Weights of a small GPT-style language model, trained from scratch on English Wikipedia.
Training: a variant of Muon for these matrices, 93M tokens.
Each number is 128 + 32 x the weight over its row's rms, rounded and kept within 0 to 255. Layers, rows and columns count from 0. Numbers have three digits each. The size before them is the row's rms in percent of the matrix's.

# layer 7 MLP down (transposed), 384x192, rms 0.0374, rows 0-93, columns 96-143
101:121168071127207100153093178112176200159185127112124121192129163193082083134094076133142152081077115098131113104130128155132146179048150133150112
105:145080103123188098160137146134097108117043144162130124155139141144168139082117111106128150147104053107093097096151129114097151113159081120079102
097:156142110121173180087104160108110125079162092147134099115165109130139109125109108131085172097126128104105099098124187156141134190143150199123083
105:138150130135107140064097076147145128099071157134129137085113116084133109165139148143130160102071159131087117200174143120101088173098097120133091
099:132111158127114158162159113103127122190100106165118108149128145163098099136127133112133108122138128124110156137145121145082130173156144197156127
095:136116190144086162171134098103120134100116091173153183153111086080182143133149057080084136102141139117122112110076156167103071103129099089060177
101:119120115072160127128105172104163161152094166120178137152137167119105147129165040130087149097140113104096094156181156155183153136088139097144143
099:149121146080157152097158111098044128110096098106140127133145144224171180130140126138150179093145117148161092076127144153166091124124165185115134
098:132104099149148143131078155152098148196137152087127132103160052119144152139099110117127164143084111208138190112160176148127133104101152136063148
104:094135116142192153154043141107063132173125061100087117179127139089141100098131156113134143129124085075150095057065140142092160100191082144079106
098:152068107126143150120099114173128153153138171138082111049067185188069193156103149079113144107161164139118083118070102130114129099135144147104188
102:152046138126080120182104165135150126102149129117144188084125186201102078140186188159157100182146143166149193156104099096113121165109151154128144
095:149064164099106158157153113128150150118161116084201109074093100128158125141154094182143166136114118153126101126194098101140179098152165045109106
100:115136105151159095101145131114143189153048114101139116133163143124144159159145084123122149127115153131205121133150093111131138187115123116102138
096:117105110087142149137109123091141142189112141122145233094159118112153176098098143107162106133139125180133080166127106133043086227108117125135124
098:112167129165157193169114125147088131129089156116088162149185172190130085118114149095047109093092128090088102098074121177104145126183117082130157
098:095125167143108176092056149155123115193138153094146081062139105153131126166087126169118116057098136110131136166146126094052170103156112131137127
096:081111159182126107099133142107144106149145090117224170107166182161087095108170141162174131107172118161131162107110131099132110066074133117139067
102:148087120102166141128177102193188111136104103111157138054145105137117110153137096169104166100131115097135155092119145141114119108068114107108075
095:157113100077117111075143133091166113059137148102098139130114169166140165153194128084111080057093144130134118206144130089111127165148093139143138
099:159086107137120151141111088121124106196101169150152161215140158140092098119184170138131157100119162040111139124151161162114178108151118095113108
096:077194099116149103163174153123112122175147143117079128155133167172146149078132183120114102180151160147148093120104136204114146111172166198097093
105:110082163157154105149099143169140130133071101112114138094146101159189096116130130158181082144131143148146124167097151100132205133131103120088082
098:164124147118144181151129112137130096169060124181117189151124130105140092130104151138096117129087111088122140106160117097138118130167145095128159
101:109164167112096172155191164133154104169099123132117139169140163085141133181131102135182133116168142142167143196104102163142137116076200144133153
100:075219074136081139139171099164097152140154099050100148101134136173137122166137108142075162123179073096117070111138179108156138156120082124084095
104:119136168043097109098101185186044121173190170097145158162093099180188112182136144125139106152145092117138122096121154169068112165076078110127131
098:077175127098112127130123079123162097163167149147131097122102171124093156149062165168077186100131169098157114151209173096134085178119099181170146
103:153155150116126163075090136128133153071117106190130079132163156172094129111159048143159073132111101109074120131099085092078106128163163150059171
092:162132096123053136091139100156086116060154110131134076121130155144101158132138121131154144134126197141175082117159027086133129120176148096109091
103:133158148123141174100091135101133133140118173157154079130092098112155097148127110093097138123146083143115125194132076114055139134095128087134162
100:143091106118089132157129084134153096082133086121161133200105152120140096193133124214102175095074171159148164103140199141158155163166062142100108
100:144121153154128128092133149077058176183108150154130067128132141071125134196088153150153160114110143098079148165095115140143158016118166058154091
099:132140210126139118050148088158131162167067031152121183119154082139121170153123119167137139130126107149122122106104115167120177112111125114142166
098:118170094109069119115153114119124197110089120132088080151139153143046167144168121186141173150094110125145132183132123060158093127082109131105174
098:107153121078125137085112114141157135089124117159120122124061090152131126113094122123101162111167107102129142119132153140081097119147089133139102
103:141166101075114123171109149146155112165131215080163100171123124198073159161169157193086095142153093146082135118169112158158140186124130048118175
097:146155076138124112140128204079136130092113076102156151108158105094095102136124091126120125155178108178168144194097140173176141148152106164087123
097:147173101150080098131092102161130098115172125101117112156096152206122181142160147095115107122103143153137109175111104116128162137155088170190170
097:148119121137151146156118117124165020143181064141185152156147164164144144144153141158155077151101120108152109154133116146150112057068087115063073
093:157080148104135102114155048113077148148176105111128140119143104085093108173122054146096094127154170102150144110171163151107180130109160114099169
103:145153144133137137106138127144137116093125158117161119109117034118136186083112064175137108167164144116114150180137073117116083086144105134112065
101:134133135131122103134148109092097093148178177086190132125161144109182149103151118166110176129154047072135074220169087147088069107168153177177128
100:145126129067159122117067142200175103077162188136159094106135051088084117155100134114143090114133089114118126138088166122135110133107114155179097
101:154120118122133143146106133173143128097104131200103169124141120143132139162127094082132123150129134147112085130152082086143105103128079166127153
100:112116116144138176105162120162126068174159137174111205109130083086103055078112134114127182115121156076145118112136163148097035077107099122184096
100:128146113103171136153086148185107106062076190101134146148139091077073198136183108169114141126094119090065172098080117148119114080083097177107069
107:117096151169105162067151122079120118105108135110101100125096190064086157109132142157138076118105065167165126143174103094093158180105134175109119
102:060199115118082055151078112124130112148139149181160184123072121095118089159163092149098143078129094117115125104077110109078144183149122175140153
104:140117139122098117145074154148088151195123099086144166170150132077083113153106162120075100084086138074108070174110112096153114144087162128172115
100:126125150155164114099146218171136106147151108105124168138149104168109143132186098125140186127131194166141133059194138121136148168139148139101135
101:159123060109065108146119166113147169132139112129140116114089180113086126099090135151080185123116103105113117105130124132116102146121133221139129
099:103126129128115094117094121173149186139175129124137151158078090097149118139130083124136133172100052140119122120153102162120113106156107166172113
099:143123137107070163081162138158099105138110120164173079112169130138150124125196166100110139130129141110203118115119129140087148132144133092158163
103:165103155113141103125109103117169058155056140105113144132161082143167091162155171132165101138173095149143113141086127170116087150101163131171097
100:063121125056137106139100094165151126088174103130181161157158130173136185160131107154126142057090107181109147116174124147156114119126152185166130
094:136106081114155136111128155079126098135193151094074113137095090090139153144167119145098136153183193120095102152144100100103166126066164101134157
104:157140164168137094105127121160095124168125144106115138140127079141137092108165169111142085165127117108132103090123154141108117177188125179222143
100:185179077184122143105120134132166162134095128081146117119145134105086103129053198155151132113115121161116129143108130180154122127120136114114141
097:149113142145055170137082081081105167107153116082150143107151204123174129156120134117078079153201090171123111171172130141143155151188113155078110
096:125132128167124114163107144119128139093138172123133102081142071117150131062083119101096125110123158125166144101178141110119158123111179135112112
099:113129152139151116151103171161109120125145117131147146112147101078156131182099107118190110136178164170142148079140159094141171136125084090102098
104:162048148183119112102117140178086157120187125167148137086096143154129053150133160065115103148169110145158092129085154136112133125134132144141086
097:140083118092094136144121124123126110173157059133139178097138091161122105079154100120156107103055137151079152192134195194135154146139107149109137
103:127113092164170144179153148166165128132099090172170150111129191094086113134115109119148196160126170159178112147152075111172108134128153147181150
099:111092118099065093130097128141130095109124111149140146157112159135094163131047110118068153147121077180141100151127113100147078094183071085118109
100:159077119112191167062146136121159126148098075134084055151107214085156144128077129160121124136110186166086163126140129156146113120114106111129132
104:149100144134174142111159102202166217138145092131204117071161163073118105114154081131109172136142061118135087147140164144113114164123163092176160
100:186146078155180071140106133111169138083141158066124124139081111124102123087109149107107101079091107148161129165139136163101134118135114088160104
101:126166132138114168166122152178150109200186124093136095194114129128095103115126184053103172136129138126149079151140072139093116113145105114133096
095:133119140118171124141090077127185101136101162137166174156145059160109125180168137117108132152089120130144135090111139154130149157139198126034150
101:133121161115130133164112054130081129142148094151111161154130176095116162112043087163122152132126129095143164109115080142171131127130119178145165
102:126126170122120150190089167181117171134080136185142105098151170080086073173158134136169149156134131176078130153095163118114130120112106131119125
101:137098119106169118133178132104191169122079123174141168151079137142110098154115178089159157093071178127119161127146090112117081120139133156113197
097:121160125196208135168143122113135121099187161089177136213163100161151142127105130144100142119109111123089116146110169125101145147164169120060149
096:142141139149153168095112141154087161134133174149099120084175169132115122159130117080135143163118096111110186108145123133174124039164106147187134
104:117135127125085097128118131146095132103128086107108127182120097120135141079134108193131126100176149147107131118148132171091118064117151139112060
094:135159122068140203136192121102081158116194169157174153121197134063135110085117112128120080144095109125139123117149095057126139134100136118108097
103:175159128185130097119100121100081088145164094097113135166073122097138148132115200145161144088118120139114102103172141074113091140134116152191138
094:129110107123089110106154050180137133133134143160133112122092092147097143060181123104173176170118140162126087138146148131127097180108077162100068
097:158140178139142104189121133087170111100137086103093137193175165156128134161102092112097195109059178124139114120078151189166098121164135132198142
102:110124091142126121076096106120132067163122130126125087120151109112197089103132125156094097130138104128166114097131140132120174112136148115171159
098:101193149132093120168211157089080180143146060116140106121141115142115111122173108128211111116107070152140136151103104210144100136115093153076150
101:103124169102116112094132190131162158115164091118162042169208130067133133088107121139160097155131095125144156186114139121052153108113130143052093
099:134150108125125139139104090078122117165113064232129094135189133109133065083057153182127091122129086122097112099130096125089130105041113077146135
099:160108138098126085143111102198123140087153118157131152130096106082115155087153043103115091184128135179119112156137144185149140118147134108179142
099:119110122124204145160112150058184118121107162112113170052088154185154088127091123113119112106102119125115113148118132150132132068111142156135095
101:083134158157128089129118093119112102107119072143154149124128160072090161101157183147120119148095119189108119143179135135104122076147136162143179
099:181081115129100161089134137038141129095111209112138137139147153134181123135091103125099132133103138163128084102143163150122124118160083096122119
097:131127105121120119220120096210158111097099153128189119127158127081125097140095124136093065151127129151118087110115178177147082113024103174140123
096:129172135158109122175164090093136098120141154158145143173144071111109115126104104153165137109090128108109169123141141156112160104119147125143156
093:150141158088138143082126140167128130133091143154145171166152153121102163135135153141120162170146122153088107119073130183155121088093160110129082
105:118136148144070131101181164098166124187114125137078104044105076176104155181087126100149172131159119122140133163111126122103141123139184162097121
101:146170135128110166100115122159156171125119168105085133131120127149108184101121130145091147174157149154114109172087071092132180127130129150169138
# layer 7 MLP gate, 384x192, rms 0.0832, rows 1-94, columns 96-143
103:099074121130130104169157171130178063079137117096079136142170119117144116145074088075148122134154125138126187097115069142105116154117107126121076
095:141146200126147129121130099048156150146128110122093140188094145131120153147120096063147101163173208091114147101146144109094131136114143129146141
105:077106160110110130128168148134102111140131077128120083112163113144111123138175098110167135082156081166116106091131086046126182105107116187135162
098:166135105090117124196088076152135176144108109096147101129088135172139175135157161120106091196173088155174110164129134134153061094085091079101128
096:139105127130103079115102107121111108141173136066136159161075107097165147117151123164115130058156186073144048113144181116193082144110202163084107
099:084118114150129193178164106160157087126184146157135116152099121092122104068116113117087107145132134143127107141189185073159105113213160108140192
102:133131171176120113125165068126097083149138079167184109140094154126127163150116080108154151163127132177153093126128144097116224122124121180071068
096:146072092160169117047161133098108176131139136188179093129127105169167147181106184112078080073146148155105110057110156146114135120110115139172115
108:101168203155112132071097102169118152120085098080115101166070090091136124126166087126116152089157103061093139093164163112190142119121082091158190
098:142084121144083091157093114100186168108137126124169174040114121110071104123154125178151145099139137151119157090097119084129115129084165152091155
106:151142156182087172124124119122078150090115080117127133127111120099155107102118167170116092143098136060155202125177073087109110146089196152082200
101:113114153126116204134149116123093103117139063112196127125151134146098110072153136087134108097108118192156174110143113092098144148127126168193148
099:100128119087098100108128173158165188159091082136115108084113133121088156076088209167117111145125108175111059159064132142153136132105146089092128
094:047137070168082124134099130165103119112192160163160146139178052156115116154080145144120096103088124091096116160117164127122151133143101145086141
096:109089078067182124152156106163156098161194091125149054104107137115090102113121143108190130158125100106120094082091142083165133131115223185124127
094:120160117151157117108148171086088145132134178168085131155122147132156143131142028119160144144134139097115116104140112071147115188139151093129116
097:120050123131178101180129139088135124105105113145108136104154079127123130097142137109090113091142127101186085152147144072151162069104177063166122
108:119143123101102176125149091095117062043101154173115135196118200110139140113142186132089140122124145153107102125157107107109135144140129143089139
095:070114129083096154131151099155074141114162082163143142139167082189136111128083153095106139153125114134122159134204129116168159069148152120125053
096:189122091141122125108154083137155113106160134106118104191145081116123095114108106155140106178078095107138191122156148129113103130156103086087131
101:120187109077119146089129141126102082122124037148155099183119136124138168144167134117128090131109106096207147149094121157145199087099129103168171
101:108069148073169111055145124105081120107157104138145107111128156140126137148152098076197157101133136183134170140117165079120195135098164134105157
105:150128164149158149139152134142122114107132075190101111114078097144141133069147113131141130129079109140131150133087131193110161132065151058192114
098:126138129133102114104137195078157099125119087150104163126111107131136126098117097146150121059135128152131153147092110116098153167143160188106079
099:152124140154082141089121087133109105111135106122150115159114070160179148168136115096099144181167149133092178192125142122109169120178138083105076
099:100162087118138113163191127157148117113055150155096114052098137099106129133179080134183070109182073219112151156137193178177103164084147134107130
100:107129165204068152146128126115101097197094078238146159167044115130123133081121056104130116093098101130149135100124063161135156086135106097177128
101:096118141106126156139093130119124072120161128077136138164138095067167139113088108053101118150107074125131136140101068077118099091157138129132145
100:104084084101097121141153083060112154149152082140145154208143112138114101153094154142021133167145140132096118159185165111081113136159124196153155
100:127080130088147120163176159124115139117154191099111162150208127068125121127139103151072144205167081138139130176190094117100080068127160114122057
102:179146199103141127153083108154156149125152058118120158155142117115127119140132144105142128157151163092106150136177170160086134137112156121103160
101:148096122142112141137094133174151113069109081115127091188117076160132127050156104113140103145138144192119079136110095128119142151100152113138115
096:089141202207113058111131150113135208137086097145089159192161111090133143112134119194129092152136125141127140094120157103086100140119050150099187
094:139131198124126144191134096076105112163122135083076150153143150094092114128102105180130120088094140108161107085112144121144106165136134132097136
102:099127104151089102181109123109040137156116148120114113124105163113181135134149123149109093076205097119150101143179185119155130110160103079145164
104:113107157112089102122137139134132143090147098148080135082156174118177113180142127085175149092156099142108098085167105140127137163120112188147132
100:107164121171140122110105170120076035112141092127153135167088103138132123198095105157148134149062113195090150096176168122092132181106123161137126
097:131109089160139203134093165033119134134145097160155101116094126155121128175130158126171112101166094136093106119068133141070149120146222079151083
101:125167117144122148105090106119140143135144151102156112158101124102128122177090110126155098122081163152136053143118144136143131026187120117154052
099:137115133095068032112127154108156184132145137140144172126132148110133109111153063154190174164126166145154126128106134111105116138081163179165121
104:084139154154160098159113131152165127168183197126133136085187153117076128110088118173185093117081158104122130123081124099113167132115173144088138
100:105207099131098107126093133140155103172155088125066131192117171112105124107183115178172084146128116111121111144185161077092133175055103124104103
102:181114116169124145149116047148135123148151125117091090085112186129142080162135127155145153159158123150151065165172136159154119127116107137090169
100:113080180165172100118112088129174115086156068171123113155117135153132128142133090113144113156222111156117125115171147058125124121115127191148122
104:180123123095121124085116153130062151115166111078167118175142148147129089048138178174110131149134108186123103095105109102115135153105118156083153
095:139117166127125156137200115130146151084147093123097104119076107160145082145174130145170141124134147122160153114166071133141099112124141123119148
108:081107134132120154150109075131125132153130150179092100194095150125162098133126127093125144111193187139174124091124127144139070108178121106136169
100:134129129146170202098146118106095119140151154106120114207150212146157120099106170149125107124119120133172101158172173105128106095108115094144089
103:145072181123109103120151106092132197153150100071148119166141139133171153102081077116117107119100092154154078104154080156104125145120112142128087
095:167173181129138121097097195120100146127156146138117078134153136162114103066150096105167141156158098144115187107107091161161092121100116160136087
099:110161144082133100163172082145178095105124116108124088128154129129186145130055150100143091124171110167157149199152147161148101139149156152124134
101:109147118171119115108118132128154048175124114116111061135164122138105120191140104126133110139114138111124150093173107092106163139111137147086151
100:125094136180062076100079111124176089162135127115110140148135111073128137108093115118140173125221131133112091117169097127159157110173079105174184
098:109068116139154139170171110120148137137140149085130106163127105123168069138124148083115146149178114154139173125113143162171125148169158123128154
102:188120153044153091123084193187132121133086184120127090158137150114122144121131110120133116103104076182186042037137140180138119078112145149098082
099:036075116129118045138106135089102097075123133091131081090129119145096100155019079127151088056140132149148171115134154122119115133162117129182126
106:105101090109135067057096166090112150156142120128145097159113049155203145141066166163146194100145085165150151114132154035100144110092136104150153
104:110071164103111188074147111109108124086101133100101159082149127159109081139080126101115149094151156157095101186111138026102111161085090172138138
103:115144118147098132151112150137093121079114133144170061101122077106165158101104132110120093128099067119174153122117137119152106138139167082089095
096:093153079101157142129180175072176116125101140103125140144159167126070086111135167110167137095137117128161066144137129161147160126161159112088158
098:160147166095093138126200150161154120095177147117130179095175161095098120120178198145146141124181138145086146088141093110193075106131102120135121
105:076052079085170115108119120121091119095097110095088137168121187135140143156116147146125201139116165075145047109133100082134104167086053160113149
101:112112113130171175148109075128198134104117127095194158140138164141148112170111053087178163079163126114122166132100140123148103132066190115148127
101:103089133137120136102157169093074142118103055135174118141133142095124196106100136166159093117139118132132088112089119121126078093119176107147136
098:044068110153093106119124175182191095086151129112052075089127189146164141157140114121163159100134184162178144099143114089120169148137111072133147
104:092105139117091118088163157156117177160112104087153109148181193155173110098060137066178064095140150179164180052044096073083140077122106121113116
107:086129160120059164108112128095128146107162146096101058128136046072106108142136146152134091149178137133051157176124117174107089090180092108119155
097:125133172138106169093066151161096083187144131146158103141142155098129164108165088185171112132169112194110161079119148166136100122126074126082144
103:155090111143089121114082091170127129181123128146092141169144137096121092178075139129155106173164140138134139132076142130112101151169070135198086
094:170126124176175109114157143112142163107136130093113082192040127130126136155156097127092163114113194115123119101132124092105113163170152070160129
100:136115174151108102164123081104117130131109137125149122104191161156109102183137149135164156095095145158112165146050155094172075108160085098167105
102:163126129188089136133191075127142115116130131124183136150141163076080124124101094139158119197145138128171122081101078097125107103169146173094175
100:127105126088064224097089119163177191087155107131182186146119096112084139150083100103137114134128081117095112109113133091074088135134087070129139
099:089164127145109154146126114086085083149146103075087073169152080118176089142103151230115096125047097122146130151151120100123087131171114102138122
094:104071209157146194139123103106169152154101120164149108181152124094178164091099133157067117117148085168092116137139105085177116157143160115138150
100:082104125144155123148157198142094102124113129094118109103135128081134148171137169070167161170130096123153115104097046131194050110107097140129143
099:131138165139127073108149074122138060166072107164147154084128136121167091132114143114154147070146132160145100083101114132160104139113148123141093
100:112126167114123124139133150138131123132130158149069074141112133105131137088126167196128138203185127110099146123059163161168129099163143109121133
093:117187115140146090115129045129149170165161141146132117089036141153139098178102173144155196111115150086165103138137148134083107120119127155109132
096:102088147098069119132160115077113110144120144139137113153070114137182123137098111124150139096095106175074102136089119174163147140128095140106106
096:148121110149129091131124118127132171102161146136154100079198079131131148112121064163192119171144122090087138155174137144154058135138068093133115
096:109096125144093103120120141115085115138169085109156110137137122135156147126162158099203127088052112123102097160108121142160144151131057075145119
101:084196148121116158105135186123231153133156101078076108092225080129150124071128111129151137202097071177064152120180100148124058149098164121098142
108:157171104110080143110104114191146173128174122102167088123081109140124117111114120176119097124071083165157112120157137128127124099150114170165190
096:093160186187092119148090162083100137164186161128160103120120120119240103157166104099117160135128170059195102162148124116123186199188111072117161
101:073163146127117129100171152138123114119123139090074122101094158109107094094115093197088122088149168110155075150069103018178092069146085162184099
099:120164113083132117159172157080152144134131055116099096126104032102128219109157143198154099136125089118135111129135156121107125076080130148088190
099:159127120131105137143146152152099113093154171074093116209091154135137091165143123093152195142156115173073165108110123138151154134136108082143170
098:120135132110136207105151152097110121149092175169125131146167128117100147130127103144155054116127137173128120087124157127173167149060117071102118
095:151134148110156148096156070106133088144149138093121112176118199138122182057109081155165100206149145126124162133152085139071140124104117121092046
103:139102101175075140161156106081101138082173114125086181159151095194079108156102163133078075077090126150128158112169131207135108146141087116118131
104:109095146176144199099167174158143113108142157153065096138122130119137152111068133143123127078129072132074130135137135138112127141092124103174152
099:110156114133124129123178163096135133154173153057134113154128099162155141178152071123148101135109169165138090093158147133117169157140119089112145
104:170146127128124182094069160124126144152127122148138171129150159116176130179079119195117115099093122183113076158168097122135115095123178139134082
# layer 7 MLP up, 384x192, rms 0.0832, rows 1-94, columns 96-143
103:098145148139134087059119142151143172102148157170099135098164127096103099141095111134154113142105120104109177109125072139164131074153141128124103
093:119163140085168097157058104130210149113112190148105111111108114124144133117159057082083149180130151078168107103171160088152137164075108128130103
108:166126094206182101115108084202123173149099110123121127116086121163089117155044184061189121113157150104143159103050094166093118132069090146128137
098:115073111129137129146169174185081155160104181139079085134111126128141159101108154168088082158184070190129145150176182193134036125107068039105102
097:116137105118135101119120160093106114120099108181100182097136163174127116135069157162171134120111094099162163120175169110145113157131147129090122
102:145118127161068140088142133134126095096102065118087146151144155078186148084093099155109113093140095149135138175063095129089147108085151147078162
098:162063104145183218155114111146029160142123098137128182106116100128134107106144145130120156145087056165157127085177180173115175131105155157134129
100:142115110111117105119075119124092138087151136147167133154150121078117121129148139147181102141133162134076157105120137071102108158134107185145127
107:091046129117175057080182113096086114124124148123140105092124143131140151133125125127092148167179125114122089122100084130140049155114112206153166
102:101124128086073098142152135113161110145127074118177139179145125133161100097118134077175117132087128143116125103171181128167173165142142128173124
097:064178111141178135092118074156141109160125084084061165154132149105116111191053120157062162148097140075116141126107115106158125142148064107127084
100:195106147180145162128114164155158121144135096123118097132099127114072089140088119169143103116175111048174119089156143178170117112160098132144131
103:112089145157171132095147167137123173120161152126098084090123107081138150133105105157162138141123107106109168125101124115138127154170095092194098
094:138142143095121149141171149095124121198103124042153090154099180117108135212161170141089129152165037151086115097118151101092145079091067062134144
100:156156158114117084150086121157155170050171119093143168138057142138143132131105132082111108149145184158167093143168163142074123083165141156099191
099:150101154113099120071165203130110119107095181090127180132124168114103133112154178194090092112186134072176155119143085090053105129122169114150136
093:154092099091193108094178141134134135133073112097156122133125158074165184139105110067137078113177151186164119156110081135111141087174158151159178
110:091070099095172108148092141132140171165121151121148149100141092112139142123153067155179146169172134056189073119162114142123110120044093146183146
093:130164119120127138135108080115134120097103176096136143174128116163131134149102099141075124156167129112153079097147145113101154079097146079080054
100:111144053145147147146099134123144107138102108117113115125076112120121089187120109162126167149142150113111045191063152181128068164107106183195144
095:110097073127120064143105145139126141137165069205114095166196200161130113095131118126082123104185132154131149155122158130158109127126073122120151
104:135101110153148117050122170117164071144171069139141129100134170157146086110173207204204152157179207147131097120171131150177146112087119183085085
101:080117088159049125128091155099133085144199147137082109134192100083140092163146089144069180134115135092099143088125179088101087120179124108077167
097:177117110156113108112094050085156112182106140135170061214185105179106157165103169102104138114107126140123100122152120154115094110142127153122121
103:127129096115124103149161136174113158171136072131199074165137095138132145162132183181093083207148135087118099078180100123103159157151108148101139
100:151167169151132140142111134146215179164161194164119099095122112186106145102118133064101114173105138212096118107100119124145156156057131060114049
099:186120111127108137198145103118097096106109099108089088118118093110107096095143133169193142084127147051097155105140145131112169124132128139201139
100:085154111136092126132130157087133112105176100131143164052083166101201151159126162161124141161163126112151092128114162102154098110166109150167124
101:131119140127122129137165114170145123135124108123128133094100140126142117135167106126195065131138074087113148123062111119095117120102151135098185
105:102180090193080121126125183136172142076114101143080146133118185096098108214094106138143190121166128179098151130164177134113154139075137087119093
097:187143102026124141112131190146078127141147122104092191081134134145119106126124172119087108111147051119134164128063098109144169072128129156133168
105:129196204120155095044212125099084075150091121137142083161173163153093227175087160150164195120115111093095175126126134161146133107117144144143138
098:121122017085143145139112116144128109148156109096197095117120130131178147149149154130125144129141133078184114115176169155158104078097065188119136
100:115124129106088104127187148175181157136066121126076094153137135156113147093122133128184115058147109101164135127095146115140156118113069156129106
100:134166127120155101079187158117138108114130158123131200161125166096130101155145146138088069091114134114162156104161101150178149082088139160096171
103:098152125161155102120146121176073189114188160150109135130157129132153101114042125148150138139161144096113096151146149145127219180134120171127115
100:181127103092066152166166174060128086200134135138134135081128134149153124125141103094142157171145157125133067151127161130144136121162139162113167
098:109069119082092091175160094065158157127112103146151120133106121102099137125062164139133089144149134181066112081094155109141094189128162073124096
101:189135089128161152132118139187157140173122132082159133154157162069153131084128054085137137101129107106120182162145164142196145061086160132082153
096:081133076152037114107105114151083143118138157139171137106144155141102128088103081109108160148123184184157089113136162124157079168119114094119141
106:133147163122143088138110140169076120157119137173151122112146159057133108146157165117124090134151100105086182123079139103066090128102121199148121
100:089151089127161106152135123124160050170124114125158187161109093102106130042150146128143174147151096111181161162109069117028135123158174119125178
103:135181079172117070087203127120108100088121116097113154123130181115149072142121181164136148100172145101174164104113170133129168152144170128131218
096:146158128151145100198140128155133090116117129125187078108073104121133137084192198162112079127091088158150068141136137158163109144113106122120150
103:141134097067086119090129080136110160129129092116088123135066092111162123073081128070136141142092119073119109139156083084201106147174128144116124
097:099142133124141190153139170124123099077076139148059131138113136131109085136130107160161150103093106121163075123145102148143120181156155198095110
113:130116139097094095110105194147147123109126202149165098154143132162138126120121166152189075194180104090122140138109138098109101101114144140124138
103:159180107139101086124071104144111129176168132132112168135126180119194083134205142123155163080094118152097156105104104116145135154100092150100144
101:111165181191125143109185123120123118104111146136150146146103117138136176150110222171139168152197151104090133163133154123145114123164139092146166
097:160153101172076162194117073156116112162119130218124127093150084184123153100087175108154065150204086086135158165096097185134133105080132141135117
101:154074181097139119101151132116101121095136154175133124083130176087134073151071081132143129142147128104125105107193173137106116104045103132106135
093:112167138150118184138151075108104098123197157126130155106119156098138143104097175088117125140117107143153108157124158171102193129136148117156186
101:115074141106088128158174163183105147135155166162074129117177117125119101082099093122155135127154097131127120111129135116107099187123109069218078
101:161146127134145077104123110125130097156100108119087172153116169114117142192118162140114128133120101193139071136156040180084159133167099057124059
101:107133073120167114130083187118182087149119155199167102147111125195126114147088103111142161157149073098117115118074134159143127110147117134120085
097:145124136159155111130134078103124133119156087124189181176142158157117111131136151144080126178102104137092113114146148133077098181096063089135120
106:171110132161169120180113102128190160160110133115097140118091129088074123093195125150183124172108138149133140127175090170100141142154128181177111
099:182120091121061139148196183104103127109123176188164132153131146147115149086126143209109094086113175112074096154155179152112078116149086086103127
105:098080084134155114146137156097117136113092092154119158174161124123136091170139084120048148087138134099111088066082111165106061147113169181118163
098:107157104167128155141150107082087147157136112131155139161162150132170143149114107104107101129198140124145111182143107131155123099135144157082113
092:129112130140096141168179111150106064162111074184085090149143092146121146101133083107146099119100141101101089158201157117139084112148161062168088
101:125141090183178188188091134147093078156178147119118110156109148178144163115110174175114131159113103104111132174158158125120127189137090099114184
106:130110135129118110150094114137138115106101100158191148119181138125110109109139134086160101197111146096117175116139116158111193154083127139173155
100:092070061124117064043108093147037115093125190145128123115064103122161171185095146129058181158097092112106142135172122118140128133165128093167113
100:145203162125085133106097105150177154102099164202114161125125121183136107083119135112058079081197130158182099145139150168125129096175089145128150
101:147143088141107138131140112139104070080167127176131226062113068130130114142138115032091097144068139062123128182112128148140140157124132113201079
102:116152187171127133129107123148175129142162157144111121153154158129130153138082107137103118126165114139144111197145174083157090094148065135042121
096:126141151166122111125107083151142095184095111096106184153116152119085118097140154098113161098132127120140133167117073133068155144095072107094141
099:135170093135117090138095133150151181182091117103130163141162101093133116146130107158125113177152101111122169122161079128130224134064166133090152
092:042212162129136160109064166090180135136119075154117134117159134140172140106130160149139147150142174075131086104153113128139229147148187131088118
104:131103083107090161138127112092074109121156152113116081139170152095144126180170084134097096127126177112129106139199170074126156127136167070127103
103:126130095147198176125126166168145085173189118148154145150107120130136149082144155144178063123116076154096088163113145145086151149120091086103130
097:112107130208137136086111148186122129103129112094117138080190115085136134158151040158114166210116155102175121110168175089074181122132108125091134
099:085068148097124148119133118088151161028101152109081146109117063139124145110118079129169161102165072076081124137107136089168118105092190163132145
098:101066182147151122160138106141135188134122121115125097156171113074149111117150103110091117137118124203120162132145159148124127137130156144189135
101:138130172099130143142184158175125153090055094133102130196111093132163124165128084137191143186161142133164142078131152082159103143181102079109151
098:164105145081108103146124141150119130080167111192142143100099106159159194078165124183133155066195192124099107124103138152175124175120180149140175
103:085107081102176125125126129124163150131112186116142094117154160098107140173137135121124101131109108142178102167095079145113171122071115110162115
086:119161146173104135134158127158121106127123133159136099212173108113091170097125068130135112140167144189128189095083125152125083142166123153096195
097:135125186147130118117072097116080097105154162171110113117149111154167104108122081120117114173119097151084126124141131078128142161120152146122136
099:082182165121123158119117129153071117099075188145129176112155107055181144134141096112135112130080132110088067083156169187124116154118169127157091
098:139139101171120117110096166100168124140125138118112132075175106136156132189153080137166161118176132129101154080148089099144139154156121124155136
098:203127138158164193203077088214134067175107091154105164075130203127152131142074148117117130086132148109212161102135174200142126126127159137144141
106:130168105108181110143143145118138151173040185161134082115165150138120124146170137129168105202157146115101174093108099124124102116169058130201125
096:146137189153109106104146150088115078112125155192098127136170133128123101152095091081115164153133151171137114146101114106116153102119142152103157
101:093114134138160086097113147137076136157158157098150081109114138180107111148105154158151142057127103132088137120122094074136109104100153114068129
094:152156096149156173113130071176174136090172099084098108162127137158073082153123155138098131103100152119148142125069104135099132144032122167147130
098:154120110121129106124154149096097062124185141111067133157069115106072073122134208119141114114147175104143116180142130155144107136135180154107180
095:165199092107123113170108137159171108112108142127140132130156174093107113145124137164116046154037121095190146161171036109086112157131169081092095
097:156128150116145181103101154120159090097107105088080134121183168149113174124136110185109084175154193114103122076046161156123149190092183165116104
094:180133180080131110121058110088132124151124157126096069153113185157169152108183142107116170097099105160111124116158151166109125121145114074086099
105:153127115140150089098173150136115098075089128133158189118105150070062107087162118098153130184117143127173136127169078115142080163124167190064130
098:107142100118116113127141085146150047124165133106144092117127148105071141106158152096075187128109108083187114125108145131113115172114146180192129
099:124182149102158159142083133099102142119139090208134160128091071155098143128169157174095152077121089128121122136102152084159083104083152101050133